Weights of a small transformer language model: width 192, 4.44M parameters.
Each number is 200 + 30 x the weight over the matrix's rms, rounded and kept within 0 to 999. Layers, rows and columns count from 0.

# up: layer 2 MLP up, 320x192, rms 0.24, rows 253-287, columns 0-63
# down: layer 2 MLP down (transposed), 320x192, rms 0.141, rows 253-287, columns 0-63
# gate: layer 2 MLP gate, 320x192, rms 0.231, rows 254-288, columns 0-63
up253,197,219,169,193,200,189,249,212,185,184,202,255,189,181,203,185,198,241,169,198,245,226,184,238,261,239,169,174,217,185,194,181,229,207,223,227,206,164,218,235,195,231,156,230,194,213,193,158,162,197,218,186,222,181,214,295,210,197,225,212,169,200,196,165
down253,228,217,206,208,187,185,250,140,196,217,186,159,202,252,188,228,216,230,166,183,163,230,226,205,188,230,200,189,208,178,160,195,178,211,234,170,178,203,233,219,234,194,202,224,203,204,145,153,191,214,230,209,177,258,175,191,197,153,175,202,186,211,173,151
gate254,169,181,154,180,243,222,192,236,222,227,276,220,187,193,193,198,254,206,263,185,239,242,235,230,201,227,226,230,215,150,158,202,199,216,161,178,207,230,208,214,194,211,238,189,162,244,204,157,212,128,159,191,118,162,194,210,193,224,158,193,234,194,212,212
up254,170,184,222,191,195,191,161,211,169,169,188,183,206,242,224,204,247,237,115,216,262,206,143,221,207,193,220,195,162,234,186,190,244,175,159,199,199,191,245,172,186,175,195,147,188,158,223,257,139,173,173,192,199,141,184,202,151,187,181,201,192,165,222,138
down254,234,214,201,168,203,222,194,209,170,169,242,183,234,145,128,166,144,235,258,207,138,149,172,178,226,221,130,248,208,166,217,195,176,151,179,242,215,210,206,199,176,176,167,257,208,219,201,188,239,228,205,218,231,252,193,206,194,196,170,243,160,216,224,218
gate255,193,184,219,215,177,213,202,161,191,185,221,206,232,196,196,200,192,201,201,179,184,174,119,187,209,257,203,205,183,211,215,169,198,193,186,192,205,139,205,173,199,203,194,195,196,269,231,203,214,189,222,180,161,184,224,246,197,255,169,204,172,159,232,237
up255,172,261,163,246,197,235,202,258,223,206,221,216,207,177,186,147,216,168,217,221,231,187,193,247,210,163,201,191,210,188,204,177,205,306,205,197,249,225,183,237,204,221,249,222,221,171,222,202,169,195,225,221,236,94,203,171,223,154,199,193,193,216,154,181
down255,149,255,138,214,202,194,203,244,244,243,243,193,264,208,197,240,224,182,230,186,209,167,197,202,179,225,214,178,199,209,189,176,244,240,198,157,244,236,237,203,187,166,236,213,193,154,208,212,204,181,210,164,172,173,225,173,186,213,214,223,223,206,190,192
gate256,214,226,184,194,211,191,228,239,191,181,186,287,164,177,143,176,204,219,212,207,233,217,192,223,199,231,207,174,211,272,193,193,224,193,200,222,246,152,180,236,185,212,194,176,226,239,203,217,209,152,222,226,227,230,215,181,175,176,163,163,200,191,220,194
up256,192,164,217,174,175,146,180,224,158,189,197,111,192,128,185,223,146,254,180,146,191,208,223,184,136,146,186,194,228,201,231,205,198,216,198,151,219,248,154,143,168,167,180,203,196,196,175,204,247,184,180,179,193,189,176,176,247,218,239,232,220,195,216,220
down256,181,230,149,173,171,247,195,195,253,211,153,245,145,197,143,176,218,188,201,253,213,219,145,159,220,198,208,169,216,187,203,179,185,201,250,196,145,227,214,187,177,206,203,200,225,188,169,187,184,211,267,206,238,206,145,169,219,202,129,219,230,168,251,173
gate257,217,121,202,208,164,221,199,172,216,193,171,264,141,234,226,264,225,253,179,249,202,220,250,219,226,186,171,193,173,206,193,190,177,245,116,205,165,210,183,194,240,166,283,204,243,190,252,195,202,186,244,196,192,229,216,181,191,226,122,171,212,228,163,182
up257,208,213,165,214,263,242,221,198,217,252,162,220,220,215,188,176,180,158,189,180,194,213,180,235,233,192,266,259,183,225,140,201,238,192,175,250,208,198,235,228,174,208,202,243,203,146,214,196,223,217,153,160,200,204,183,197,207,120,169,218,172,172,247,180
down257,250,171,218,201,144,218,218,230,138,189,182,231,176,127,215,219,227,211,206,209,178,194,183,180,175,184,206,186,208,286,139,195,199,238,207,216,162,194,179,186,179,211,240,190,171,160,173,238,203,196,192,202,181,157,158,226,171,158,164,222,197,266,149,190
gate258,178,181,202,229,187,220,170,187,184,225,195,209,206,243,216,194,157,211,223,170,190,170,223,162,165,208,167,209,223,194,167,214,210,208,221,225,231,202,166,196,183,207,200,168,196,163,222,133,200,184,217,240,216,216,163,149,195,204,231,177,217,197,191,197
up258,219,202,233,223,197,194,273,213,186,227,240,203,247,235,189,211,210,184,161,152,182,182,170,189,204,168,241,209,199,199,223,219,163,206,189,216,152,181,202,194,206,172,182,217,161,206,242,214,164,120,205,209,218,189,218,209,222,266,205,194,165,249,199,266
down258,239,208,177,169,154,233,133,186,245,233,236,192,182,236,175,187,161,238,211,170,201,236,145,194,212,248,163,178,216,202,207,176,215,189,218,172,190,181,188,253,205,184,190,190,175,195,224,145,168,160,235,138,212,155,225,199,165,207,215,228,112,180,202,229
gate259,187,184,220,302,218,199,247,228,225,182,213,215,200,200,200,208,202,174,210,207,219,209,220,211,191,165,199,245,213,140,204,250,237,194,210,224,253,215,201,175,248,170,217,197,212,223,267,207,155,208,223,215,199,173,252,247,208,189,183,217,225,275,175,216
up259,188,195,167,256,205,174,204,160,241,190,188,248,204,195,152,185,223,191,208,234,156,119,222,104,212,190,245,217,189,221,211,184,245,222,212,215,155,213,151,175,166,223,163,161,210,175,197,206,138,236,227,157,245,212,199,173,149,226,178,180,214,134,204,153
down259,242,187,237,255,154,173,185,155,155,194,186,189,215,201,205,197,202,226,214,227,233,199,222,112,172,216,205,215,246,221,198,204,203,168,193,248,209,207,224,234,218,213,199,222,198,193,144,215,206,184,247,178,187,235,185,154,208,177,173,191,197,170,247,218
gate260,208,177,241,231,189,240,229,179,225,168,244,224,252,137,149,169,191,164,192,255,193,228,231,209,208,194,205,206,189,226,192,189,210,237,199,212,156,184,157,194,133,244,193,124,216,215,259,212,175,164,200,224,163,157,215,194,199,135,176,159,226,171,187,243
up260,240,170,216,213,275,178,188,193,167,161,211,206,207,191,241,170,183,185,165,182,113,238,230,169,255,221,208,198,197,217,209,247,164,195,151,193,149,187,158,255,220,203,202,192,199,202,195,188,230,224,200,191,207,230,207,179,221,165,208,215,205,203,186,181
down260,230,218,194,242,231,219,201,221,166,158,184,219,193,218,264,215,221,187,175,231,207,190,169,173,206,226,213,218,168,223,179,190,147,176,201,204,154,222,168,151,199,181,187,199,210,243,230,174,198,198,192,151,211,200,271,183,235,190,219,228,152,189,159,214
gate261,169,210,219,201,194,212,186,156,165,209,213,160,190,226,170,183,242,214,160,221,167,193,172,166,180,203,230,194,159,223,201,197,248,180,221,242,242,156,188,239,269,198,225,203,208,183,191,198,206,208,212,206,195,199,164,215,112,238,184,220,231,171,178,201
up261,219,219,210,143,157,214,211,222,264,150,201,229,206,240,182,241,181,211,182,228,232,198,170,189,241,202,221,197,260,206,167,229,171,194,164,186,171,231,163,182,145,177,205,174,200,181,245,178,182,175,166,201,215,199,221,201,240,190,244,243,180,210,261,165
down261,170,182,174,214,250,212,188,166,192,207,202,182,245,205,186,187,215,203,136,177,219,171,190,177,184,191,191,195,215,269,217,207,211,184,250,221,239,148,275,217,245,212,183,220,195,185,207,201,178,148,201,178,215,201,231,220,220,219,198,185,232,183,175,240
gate262,143,204,227,204,197,199,148,201,230,159,187,187,183,215,187,246,196,183,211,249,224,226,240,218,221,231,236,163,198,195,255,208,167,214,179,153,156,181,216,191,210,194,174,174,231,152,192,164,190,170,243,216,182,210,167,210,197,209,176,156,179,259,157,197
up262,202,182,188,221,217,209,134,261,235,212,232,171,210,163,152,170,157,185,249,218,183,238,194,229,193,210,184,151,209,173,213,195,207,223,228,206,175,193,202,163,222,215,194,162,212,224,216,220,181,173,244,253,188,176,168,168,173,173,188,166,193,206,202,230
down262,117,165,211,181,190,252,200,215,220,111,185,204,279,138,185,202,202,146,208,191,216,256,168,223,201,239,229,175,248,192,207,198,195,211,162,170,183,193,266,197,236,211,195,179,173,142,191,215,192,215,218,176,180,188,182,185,224,176,200,241,227,237,244,207
gate263,216,172,195,154,217,243,248,180,236,215,246,185,262,161,159,168,237,205,224,214,170,185,235,252,249,201,244,233,191,122,195,178,213,203,228,238,224,159,199,190,245,169,216,222,230,173,220,228,170,201,181,182,212,206,279,209,136,191,227,215,217,147,240,215
up263,197,176,177,238,203,223,187,190,194,204,223,239,251,153,164,250,232,204,217,199,200,189,188,254,225,205,231,177,175,180,155,199,184,245,235,253,238,175,163,259,206,223,219,156,269,214,176,227,197,247,220,176,259,139,175,190,172,188,221,188,244,224,232,215
down263,222,147,186,237,215,191,207,220,240,200,227,205,227,209,145,187,201,228,200,211,170,252,157,233,170,213,192,218,173,160,195,228,212,190,222,203,216,239,187,196,140,206,174,241,150,191,213,152,163,216,212,215,171,208,188,214,176,181,180,199,200,200,190,205
gate264,256,228,231,198,192,255,220,238,198,176,206,204,203,188,165,228,192,208,225,166,250,214,191,195,198,214,184,185,197,174,177,197,215,226,218,192,198,231,176,195,216,270,216,229,233,234,177,188,191,167,246,219,201,239,231,199,234,226,209,161,202,208,233,215
up264,263,189,218,165,237,262,164,168,188,179,133,226,226,188,180,224,206,183,223,197,211,232,209,159,167,166,224,233,166,171,165,201,225,178,208,189,207,191,194,187,209,183,208,208,222,271,165,188,269,157,224,219,216,242,198,206,215,222,201,155,230,214,250,178
down264,185,219,209,145,199,188,194,136,181,168,151,184,221,251,194,175,154,154,196,212,219,220,137,185,184,159,221,232,206,221,186,160,206,152,205,193,204,195,193,208,135,182,151,215,228,220,153,171,245,184,212,241,212,226,198,184,237,193,200,205,209,223,239,231
gate265,163,188,152,242,174,226,233,211,239,179,230,203,238,213,229,245,238,175,177,204,223,224,160,161,285,228,175,226,250,215,233,213,169,203,204,236,217,182,175,202,184,223,186,214,231,148,210,153,192,167,195,223,148,150,220,203,268,135,200,190,190,171,177,187
up265,165,211,211,242,188,203,187,155,183,209,225,212,210,190,180,163,185,206,243,231,174,248,188,226,115,210,231,156,198,175,179,156,165,176,187,201,220,184,176,212,237,197,190,211,159,210,237,244,245,217,194,192,195,172,180,223,232,221,227,206,192,240,190,230
down265,176,171,177,205,136,229,283,138,248,173,165,194,179,212,146,202,209,195,188,214,224,180,278,254,183,176,183,134,165,195,178,205,155,138,222,218,158,269,224,190,147,239,176,172,152,180,221,227,199,233,195,208,198,215,174,254,246,244,228,211,210,207,146,187
gate266,152,216,208,280,168,197,219,226,117,202,227,161,212,202,188,169,172,243,217,199,153,169,210,204,196,144,214,157,179,178,233,173,230,196,246,229,200,221,220,189,208,215,200,185,244,277,161,228,157,202,202,197,225,168,205,209,196,223,208,209,227,238,264,177
up266,184,221,216,233,210,193,209,204,155,228,198,241,186,140,185,195,185,244,202,245,187,141,238,191,223,212,224,182,182,170,221,201,200,213,207,218,208,174,192,191,179,209,267,194,232,244,169,190,219,201,173,243,217,253,174,236,225,212,193,202,197,195,203,164
down266,180,212,174,161,210,214,227,200,230,202,211,218,237,240,164,161,174,204,208,163,186,192,164,135,213,178,223,216,225,220,205,193,202,140,232,209,226,141,239,203,134,203,235,175,256,201,212,226,208,200,210,189,210,220,198,231,204,141,225,214,221,217,186,234
gate267,216,164,162,181,171,189,192,239,249,146,214,241,162,222,185,195,204,209,169,172,213,203,216,194,211,194,186,161,188,165,186,197,229,166,189,198,191,208,168,250,210,190,168,200,154,185,172,204,191,193,210,202,201,221,198,179,158,251,177,167,242,163,201,181
up267,226,243,207,228,170,167,174,244,253,205,192,217,200,192,175,208,235,195,200,206,201,174,209,192,221,239,219,202,190,220,211,196,227,195,209,175,183,234,219,212,260,228,225,193,204,228,168,209,205,172,184,217,221,209,198,220,188,233,213,211,220,176,184,210
down267,169,232,196,231,203,230,185,193,216,204,187,233,163,198,231,169,204,181,202,229,239,179,168,184,195,189,209,248,248,203,176,253,172,204,226,191,198,200,216,130,188,225,227,193,294,194,189,202,192,238,218,168,173,169,235,245,203,195,204,212,121,206,202,195
gate268,216,195,218,221,264,238,181,219,187,156,241,188,170,210,227,198,230,186,172,279,199,246,221,204,184,212,182,200,175,197,170,219,172,260,169,169,149,198,204,195,197,256,190,195,152,208,219,146,178,260,184,170,213,202,216,187,197,173,187,196,218,235,174,164
up268,169,211,232,217,244,175,197,243,213,201,225,195,203,157,179,189,191,189,181,171,256,197,177,240,160,207,287,189,174,214,207,221,223,189,231,170,196,211,240,180,180,200,208,201,158,199,223,258,198,232,235,183,236,152,207,176,180,162,211,207,261,195,249,179
down268,183,166,170,192,225,178,125,184,191,221,193,266,204,201,230,200,142,176,228,186,165,181,210,198,166,225,181,214,236,231,183,218,217,184,242,196,202,194,153,183,165,154,158,243,195,156,204,195,193,186,193,222,199,222,182,220,176,174,215,190,205,245,191,165
gate269,189,226,223,214,174,209,217,168,204,208,167,209,235,227,229,172,195,195,250,215,189,228,145,194,208,199,200,169,175,189,208,178,230,215,203,144,202,254,199,168,181,162,189,172,187,200,165,166,235,240,165,181,186,212,231,146,241,218,190,222,222,209,266,193
up269,227,191,223,175,140,212,235,236,192,215,197,196,196,216,207,240,176,206,192,184,192,216,190,242,191,211,150,158,174,177,200,151,250,180,192,123,189,201,184,183,190,204,175,200,110,241,181,191,268,208,183,186,241,157,204,182,260,146,184,239,207,204,245,206
down269,203,187,198,191,155,207,208,170,193,187,191,162,173,186,170,171,166,199,198,170,194,180,226,175,227,181,220,241,176,223,193,183,126,224,207,262,220,192,179,171,188,159,194,201,198,189,172,206,189,158,142,235,173,183,183,225,199,240,227,196,268,180,193,240
gate270,173,154,237,153,213,189,212,203,242,169,204,217,200,160,233,232,198,266,187,220,228,238,208,179,197,248,199,197,215,182,203,213,217,168,185,200,210,186,242,158,223,164,178,185,187,224,226,233,182,207,171,209,205,185,194,172,145,228,209,219,260,195,222,187
up270,129,198,192,202,227,229,233,208,227,195,200,187,220,194,266,201,191,219,240,184,238,204,201,169,208,226,160,197,216,157,165,214,222,196,197,215,190,167,199,218,245,193,208,172,224,197,258,188,246,189,209,177,274,212,213,202,200,218,226,217,221,185,252,192
down270,235,249,188,171,212,185,137,198,172,242,151,195,172,175,187,227,223,158,113,249,207,205,196,205,208,149,254,215,194,174,185,187,252,220,229,239,210,202,204,171,147,214,198,245,235,258,162,196,187,176,226,243,157,241,177,180,229,213,161,196,180,177,184,212
gate271,166,261,217,166,193,186,230,185,210,202,158,248,204,213,189,187,192,203,228,174,207,175,199,184,205,209,212,214,233,196,208,204,209,232,170,187,209,189,210,207,169,218,215,162,222,225,256,171,202,202,191,188,222,192,228,221,192,176,229,175,159,169,174,297
up271,208,231,252,214,204,188,176,212,166,251,140,193,198,234,249,178,180,203,266,230,178,204,166,212,205,175,158,181,152,236,204,184,202,216,185,159,186,203,239,198,160,191,213,246,244,208,226,201,173,198,253,173,173,222,213,240,198,232,223,211,241,210,209,203
down271,178,214,199,171,256,231,167,219,203,196,217,172,199,199,166,226,177,150,232,176,217,223,197,217,180,177,229,185,188,213,204,224,208,196,212,240,177,180,209,210,202,230,224,201,130,203,177,198,178,177,183,238,219,203,182,266,243,212,220,179,258,188,211,210
gate272,122,162,223,227,203,222,209,277,187,166,156,152,169,179,222,182,236,234,197,200,167,185,215,255,196,160,277,241,161,179,165,205,213,183,222,230,196,225,239,209,189,200,201,210,200,202,219,225,192,148,146,195,233,248,154,211,229,253,204,246,212,208,228,206
up272,166,204,196,186,196,206,219,216,209,158,241,231,132,167,177,181,249,207,247,225,207,217,157,244,203,209,222,229,232,234,232,153,178,213,217,160,195,247,204,209,220,194,227,207,146,140,222,155,152,162,184,220,222,231,147,157,187,202,228,237,190,166,243,180
down272,192,219,218,200,213,215,168,180,181,216,224,218,177,204,179,214,157,213,168,132,155,226,206,188,228,227,261,166,168,155,196,210,209,201,229,211,211,182,182,236,198,183,166,207,185,213,185,238,235,211,196,173,161,209,225,247,178,214,228,168,201,229,169,143
gate273,185,198,210,192,202,176,212,241,153,228,207,231,225,169,229,221,235,211,241,217,108,199,130,202,200,225,210,145,209,216,236,222,215,259,238,294,215,199,207,172,223,189,177,204,197,211,205,158,222,167,205,271,232,182,215,210,220,191,244,161,218,217,226,195
up273,225,184,167,167,198,236,233,194,209,229,179,181,196,183,206,177,196,230,144,170,280,191,262,232,199,215,203,216,203,173,177,199,194,139,139,190,170,204,192,193,176,204,201,196,168,206,195,198,152,193,194,163,179,210,149,159,146,255,171,207,218,221,187,192
down273,174,222,130,164,163,166,209,216,197,178,171,218,171,178,260,187,215,174,213,235,203,162,140,192,219,235,189,205,245,165,169,160,175,188,144,267,184,243,180,199,207,152,198,221,162,203,164,221,143,146,149,242,196,212,198,213,205,199,221,201,220,199,236,123
gate274,164,186,191,188,183,133,129,187,199,182,196,196,193,178,268,164,142,184,286,173,226,191,222,246,192,188,180,189,227,176,196,264,200,267,218,198,182,205,221,197,180,209,259,219,177,195,207,160,139,219,237,258,235,170,122,261,216,213,213,171,248,192,251,160
up274,230,195,188,191,199,205,159,181,201,177,200,196,205,242,217,198,202,227,181,254,170,179,198,228,166,201,174,198,179,192,207,250,240,269,213,183,182,244,230,285,136,225,205,207,202,211,169,225,136,237,211,280,220,148,155,235,223,209,206,211,224,206,240,175
down274,238,209,197,201,179,181,182,174,239,237,181,195,157,164,220,196,192,174,135,197,214,182,185,158,233,181,180,236,210,145,204,238,199,230,235,220,199,224,211,270,204,204,149,180,245,197,174,137,251,203,225,178,203,229,223,180,199,213,198,186,203,202,197,214
gate275,185,220,177,235,153,201,161,144,232,198,219,179,189,225,215,196,149,222,212,207,200,227,201,161,205,219,229,216,181,223,204,188,238,209,224,189,217,210,174,181,116,172,251,180,177,228,213,241,161,212,243,224,205,257,251,175,196,198,148,181,210,202,236,196
up275,233,214,208,241,161,185,199,239,187,145,156,243,199,205,246,206,177,171,217,191,253,229,183,227,202,169,179,241,159,223,169,196,206,219,202,177,160,186,205,225,207,164,193,171,186,188,240,236,206,180,209,208,199,209,233,170,245,195,174,141,236,176,218,205
down275,188,205,209,232,189,172,205,239,185,220,196,185,169,154,200,218,191,265,159,190,201,210,206,230,201,202,231,175,236,237,243,179,214,176,222,157,205,234,209,199,171,152,168,214,219,186,208,205,154,197,240,199,248,212,165,189,226,157,184,193,185,256,206,129
gate276,159,210,244,245,211,193,178,181,196,137,192,131,203,186,238,187,168,213,195,225,156,168,230,229,210,264,184,148,177,240,228,224,191,242,192,165,158,222,228,183,200,209,240,230,232,172,214,173,190,201,148,192,175,158,199,187,212,231,209,198,182,220,251,195
up276,231,163,194,160,166,171,214,185,177,234,145,226,173,265,195,228,211,189,202,191,235,188,214,151,222,162,183,202,179,181,219,219,203,177,150,246,189,201,183,170,152,249,157,189,281,191,176,244,210,222,245,201,207,244,191,212,212,170,217,199,165,209,169,249
down276,166,180,212,249,171,178,177,220,211,206,174,158,219,178,190,200,246,207,172,183,173,193,157,213,234,202,178,223,219,204,234,215,181,195,238,198,163,230,170,157,233,235,209,207,202,226,213,220,203,197,239,209,119,243,204,177,164,224,167,207,187,242,214,252
gate277,238,280,195,174,180,175,209,189,175,185,249,214,201,207,207,208,151,175,150,156,173,201,158,138,126,205,141,213,161,237,167,226,236,253,173,234,240,203,236,128,223,217,201,137,254,218,208,227,240,213,261,205,205,144,232,197,244,189,194,175,208,224,175,168
up277,178,195,177,190,221,211,154,212,162,201,218,222,185,173,182,187,239,186,196,235,252,154,203,249,247,199,239,161,197,246,236,204,129,203,149,151,176,252,177,183,228,207,232,257,161,215,247,152,147,216,172,194,225,250,166,200,163,206,232,172,171,209,245,180
down277,210,214,184,162,204,153,218,230,162,209,209,176,218,189,201,191,170,268,241,199,229,200,206,164,210,211,155,178,230,186,279,205,124,225,143,182,201,230,203,143,204,243,170,221,173,254,231,226,171,192,151,216,181,178,198,189,135,222,202,159,162,207,259,179
gate278,183,187,270,195,250,204,249,220,186,243,171,209,173,183,238,240,175,154,261,216,242,233,198,212,137,203,229,252,220,213,198,222,236,220,192,186,213,194,171,125,146,221,278,182,221,146,192,243,247,196,224,181,177,202,210,188,213,175,213,185,182,174,103,181
up278,209,221,181,180,182,182,199,171,219,252,226,139,217,192,166,135,197,145,217,180,184,200,181,172,264,174,237,222,196,236,208,192,170,228,210,221,211,177,161,219,187,199,224,150,217,189,224,222,162,150,206,191,198,140,205,169,205,222,221,190,146,152,166,216
down278,169,223,199,176,171,226,163,210,227,193,219,201,164,160,242,188,252,151,197,230,237,198,234,211,164,222,235,213,211,167,231,215,210,191,152,229,143,211,179,177,192,212,252,173,232,265,218,205,216,200,238,190,236,188,229,257,230,190,141,193,213,185,247,219
gate279,132,178,224,228,219,192,133,154,231,188,228,251,201,186,198,233,190,177,233,192,171,188,202,191,219,202,254,124,184,228,181,187,221,174,203,222,197,249,167,219,196,230,166,273,243,199,198,155,188,165,168,209,254,200,198,172,159,186,163,203,223,203,202,189
up279,228,208,179,199,191,223,259,183,180,248,192,201,164,194,235,190,203,183,226,201,184,192,223,164,129,230,172,208,249,152,207,200,162,170,179,177,210,156,231,166,257,149,235,183,150,176,207,227,227,194,263,208,169,176,196,215,195,227,197,189,181,186,181,180
down279,142,168,190,165,189,182,177,191,196,225,243,232,172,235,168,183,188,177,206,157,214,136,143,199,156,195,210,224,271,237,212,180,255,184,184,223,218,185,182,163,194,226,214,190,149,215,196,202,239,244,190,146,155,229,175,203,182,204,183,187,241,199,245,197
gate280,198,177,196,174,215,230,179,148,142,192,212,207,168,162,228,201,162,232,237,146,194,154,165,160,188,164,194,216,157,182,216,191,194,233,173,192,193,235,155,195,181,209,205,160,188,200,200,169,211,207,229,168,182,241,174,139,227,166,224,230,232,202,178,213
up280,195,174,167,168,210,248,207,196,187,191,214,230,174,195,199,174,263,174,269,156,157,203,164,168,197,193,192,194,203,234,133,224,256,214,217,165,190,213,138,220,201,244,208,151,187,192,193,191,221,212,217,218,164,183,202,192,237,201,219,173,228,202,187,213
down280,220,253,237,236,171,201,151,201,218,220,183,202,182,182,210,231,197,209,255,164,180,208,180,215,258,184,203,235,213,240,190,189,244,205,256,231,189,153,188,186,189,215,234,229,162,220,140,182,227,210,199,226,186,167,196,176,195,251,242,216,202,228,198,173
gate281,182,216,212,199,212,168,239,177,199,225,187,228,173,287,221,218,200,214,207,187,155,167,200,190,169,204,199,215,171,148,209,193,200,200,197,162,135,179,220,243,193,226,169,226,229,240,250,212,190,221,247,252,169,162,196,189,261,202,192,210,155,191,185,157
up281,214,188,161,226,162,188,200,205,209,201,190,259,222,265,216,236,194,191,193,166,178,191,243,214,229,232,194,174,234,228,225,178,160,199,198,223,182,220,194,188,174,215,203,221,208,197,187,193,187,189,231,130,196,193,219,172,197,233,201,211,182,176,164,172
down281,179,215,264,184,198,147,235,184,218,196,177,207,204,197,197,167,169,204,197,232,150,220,198,209,208,166,200,178,210,188,185,213,170,155,219,181,155,241,188,199,214,192,241,272,226,207,196,219,207,207,245,233,210,191,176,221,203,205,174,221,175,181,184,179
gate282,192,208,247,219,138,158,156,192,203,198,207,180,140,176,185,166,198,207,229,144,179,196,165,192,186,204,227,186,130,144,214,194,160,214,184,186,185,185,142,186,188,200,168,217,152,285,241,201,165,220,184,229,226,226,222,164,195,236,203,230,213,156,233,200
up282,183,240,222,225,187,224,215,205,190,225,229,232,185,202,187,194,223,207,196,222,174,151,182,176,249,201,168,218,194,150,184,203,195,209,160,202,182,190,211,185,169,150,195,190,189,223,223,189,184,173,186,263,195,190,205,186,198,229,198,145,152,180,202,210
down282,176,191,206,203,196,168,161,191,112,224,198,143,223,263,207,206,206,184,157,147,268,156,214,189,157,221,213,169,147,242,153,209,191,192,203,218,216,145,143,204,234,127,250,128,222,167,196,213,191,183,198,237,203,200,147,253,196,213,243,181,247,198,190,184
gate283,174,204,201,125,161,248,200,167,189,182,191,161,206,186,180,194,211,210,158,222,222,219,186,184,230,209,177,195,202,196,177,163,202,216,185,174,169,115,168,211,218,236,249,188,171,220,207,257,223,175,229,238,198,177,248,232,196,208,206,203,235,219,226,222
up283,220,193,186,203,237,201,196,192,172,180,209,172,227,198,222,233,208,170,196,189,233,221,231,176,170,234,185,189,243,153,197,221,185,190,206,208,187,241,191,170,215,223,152,185,190,214,197,214,188,193,205,205,163,222,210,165,195,180,214,197,243,195,194,205
down283,200,191,187,215,216,185,259,176,201,192,233,220,173,117,222,180,214,253,190,222,196,207,196,175,223,258,245,172,198,223,188,180,253,183,255,207,212,197,228,192,184,199,186,195,230,222,218,170,190,197,174,182,106,197,216,207,212,173,151,209,220,220,176,178
gate284,232,208,175,170,138,195,220,192,236,228,202,266,257,176,188,196,172,182,182,204,225,225,218,206,182,222,210,171,233,185,182,167,236,164,222,242,256,189,166,189,203,199,211,120,215,245,211,166,178,203,193,183,181,182,252,184,202,160,165,174,192,243,186,208
up284,250,189,169,229,152,193,222,183,158,239,151,145,196,227,183,214,168,259,195,223,197,182,184,234,231,204,232,160,186,201,246,222,193,243,195,172,177,191,169,221,201,204,238,237,172,205,202,200,236,223,211,203,254,214,199,243,194,209,171,200,183,244,154,223
down284,183,161,172,190,188,195,172,175,242,198,182,194,203,202,217,162,215,168,192,229,232,231,219,229,164,183,172,154,234,193,231,216,244,183,165,280,220,220,198,173,251,169,236,129,198,214,216,214,186,182,166,212,199,168,158,138,168,196,176,223,157,202,210,163
gate285,181,200,215,202,201,217,223,204,196,194,152,208,251,153,156,193,202,168,193,240,267,226,193,192,203,223,206,206,150,232,185,164,186,196,197,190,203,239,187,137,209,139,200,188,176,223,230,214,218,204,205,192,151,184,202,180,219,201,206,192,195,213,205,214
up285,207,237,215,239,183,190,282,170,206,266,227,238,236,278,159,279,189,139,264,256,166,194,183,97,194,240,224,222,204,207,155,246,199,205,195,196,190,222,216,204,206,202,188,183,214,214,261,224,237,184,245,174,202,216,196,218,234,256,188,222,188,184,180,154
down285,177,231,217,255,230,216,247,175,228,204,242,194,238,238,194,224,180,201,229,264,170,183,204,111,198,180,204,250,209,197,168,179,197,208,200,156,198,245,181,211,219,188,167,177,194,204,247,239,196,178,235,188,226,182,192,205,272,219,202,195,143,174,166,207
gate286,145,194,183,224,198,197,143,204,167,164,243,199,150,222,198,215,207,181,181,257,193,197,225,251,176,225,151,244,220,193,212,241,241,190,173,247,225,173,172,185,266,212,156,177,221,210,238,203,184,207,226,168,238,227,221,243,286,166,187,180,147,146,162,169
up286,187,246,218,216,186,201,165,214,163,203,234,157,211,193,144,192,194,156,203,233,228,189,171,214,211,232,193,188,231,171,219,206,184,178,186,254,209,199,211,235,143,162,243,160,185,219,232,198,206,170,213,158,142,124,164,178,191,231,164,218,195,207,190,271
down286,171,205,227,212,262,223,177,195,191,176,170,214,196,206,197,207,194,225,223,205,199,185,151,236,138,178,126,213,224,232,199,177,220,171,186,204,204,172,216,215,199,232,208,203,199,197,205,239,211,183,228,158,225,229,226,260,212,215,208,224,252,166,207,235
gate287,187,221,237,234,212,133,175,220,216,135,155,159,177,191,192,188,168,163,207,242,197,250,156,210,193,231,232,227,245,207,246,242,169,197,157,236,167,192,231,115,206,184,148,180,179,202,177,160,240,122,232,225,213,255,215,223,187,153,215,214,248,209,151,149
up287,186,162,216,257,188,129,210,245,187,174,158,163,147,236,202,170,219,132,205,202,185,232,178,201,194,195,164,196,258,256,210,233,176,208,178,217,174,191,200,127,222,269,192,204,159,205,195,177,220,160,229,177,249,219,194,204,205,206,280,209,247,128,196,152
down287,184,188,217,193,187,204,185,194,238,197,213,193,243,186,209,205,229,200,184,216,200,188,147,150,195,178,126,223,228,157,249,166,231,173,197,252,181,160,165,168,222,211,198,262,193,230,241,134,254,234,231,184,208,174,195,218,206,212,224,187,225,161,166,187
gate288,224,200,179,158,199,179,250,227,162,194,228,183,209,173,221,182,220,223,126,234,182,194,231,207,250,185,162,220,181,167,223,267,218,198,164,247,224,166,212,178,217,139,157,142,240,181,229,277,221,213,256,237,205,187,177,196,202,182,173,187,152,196,213,211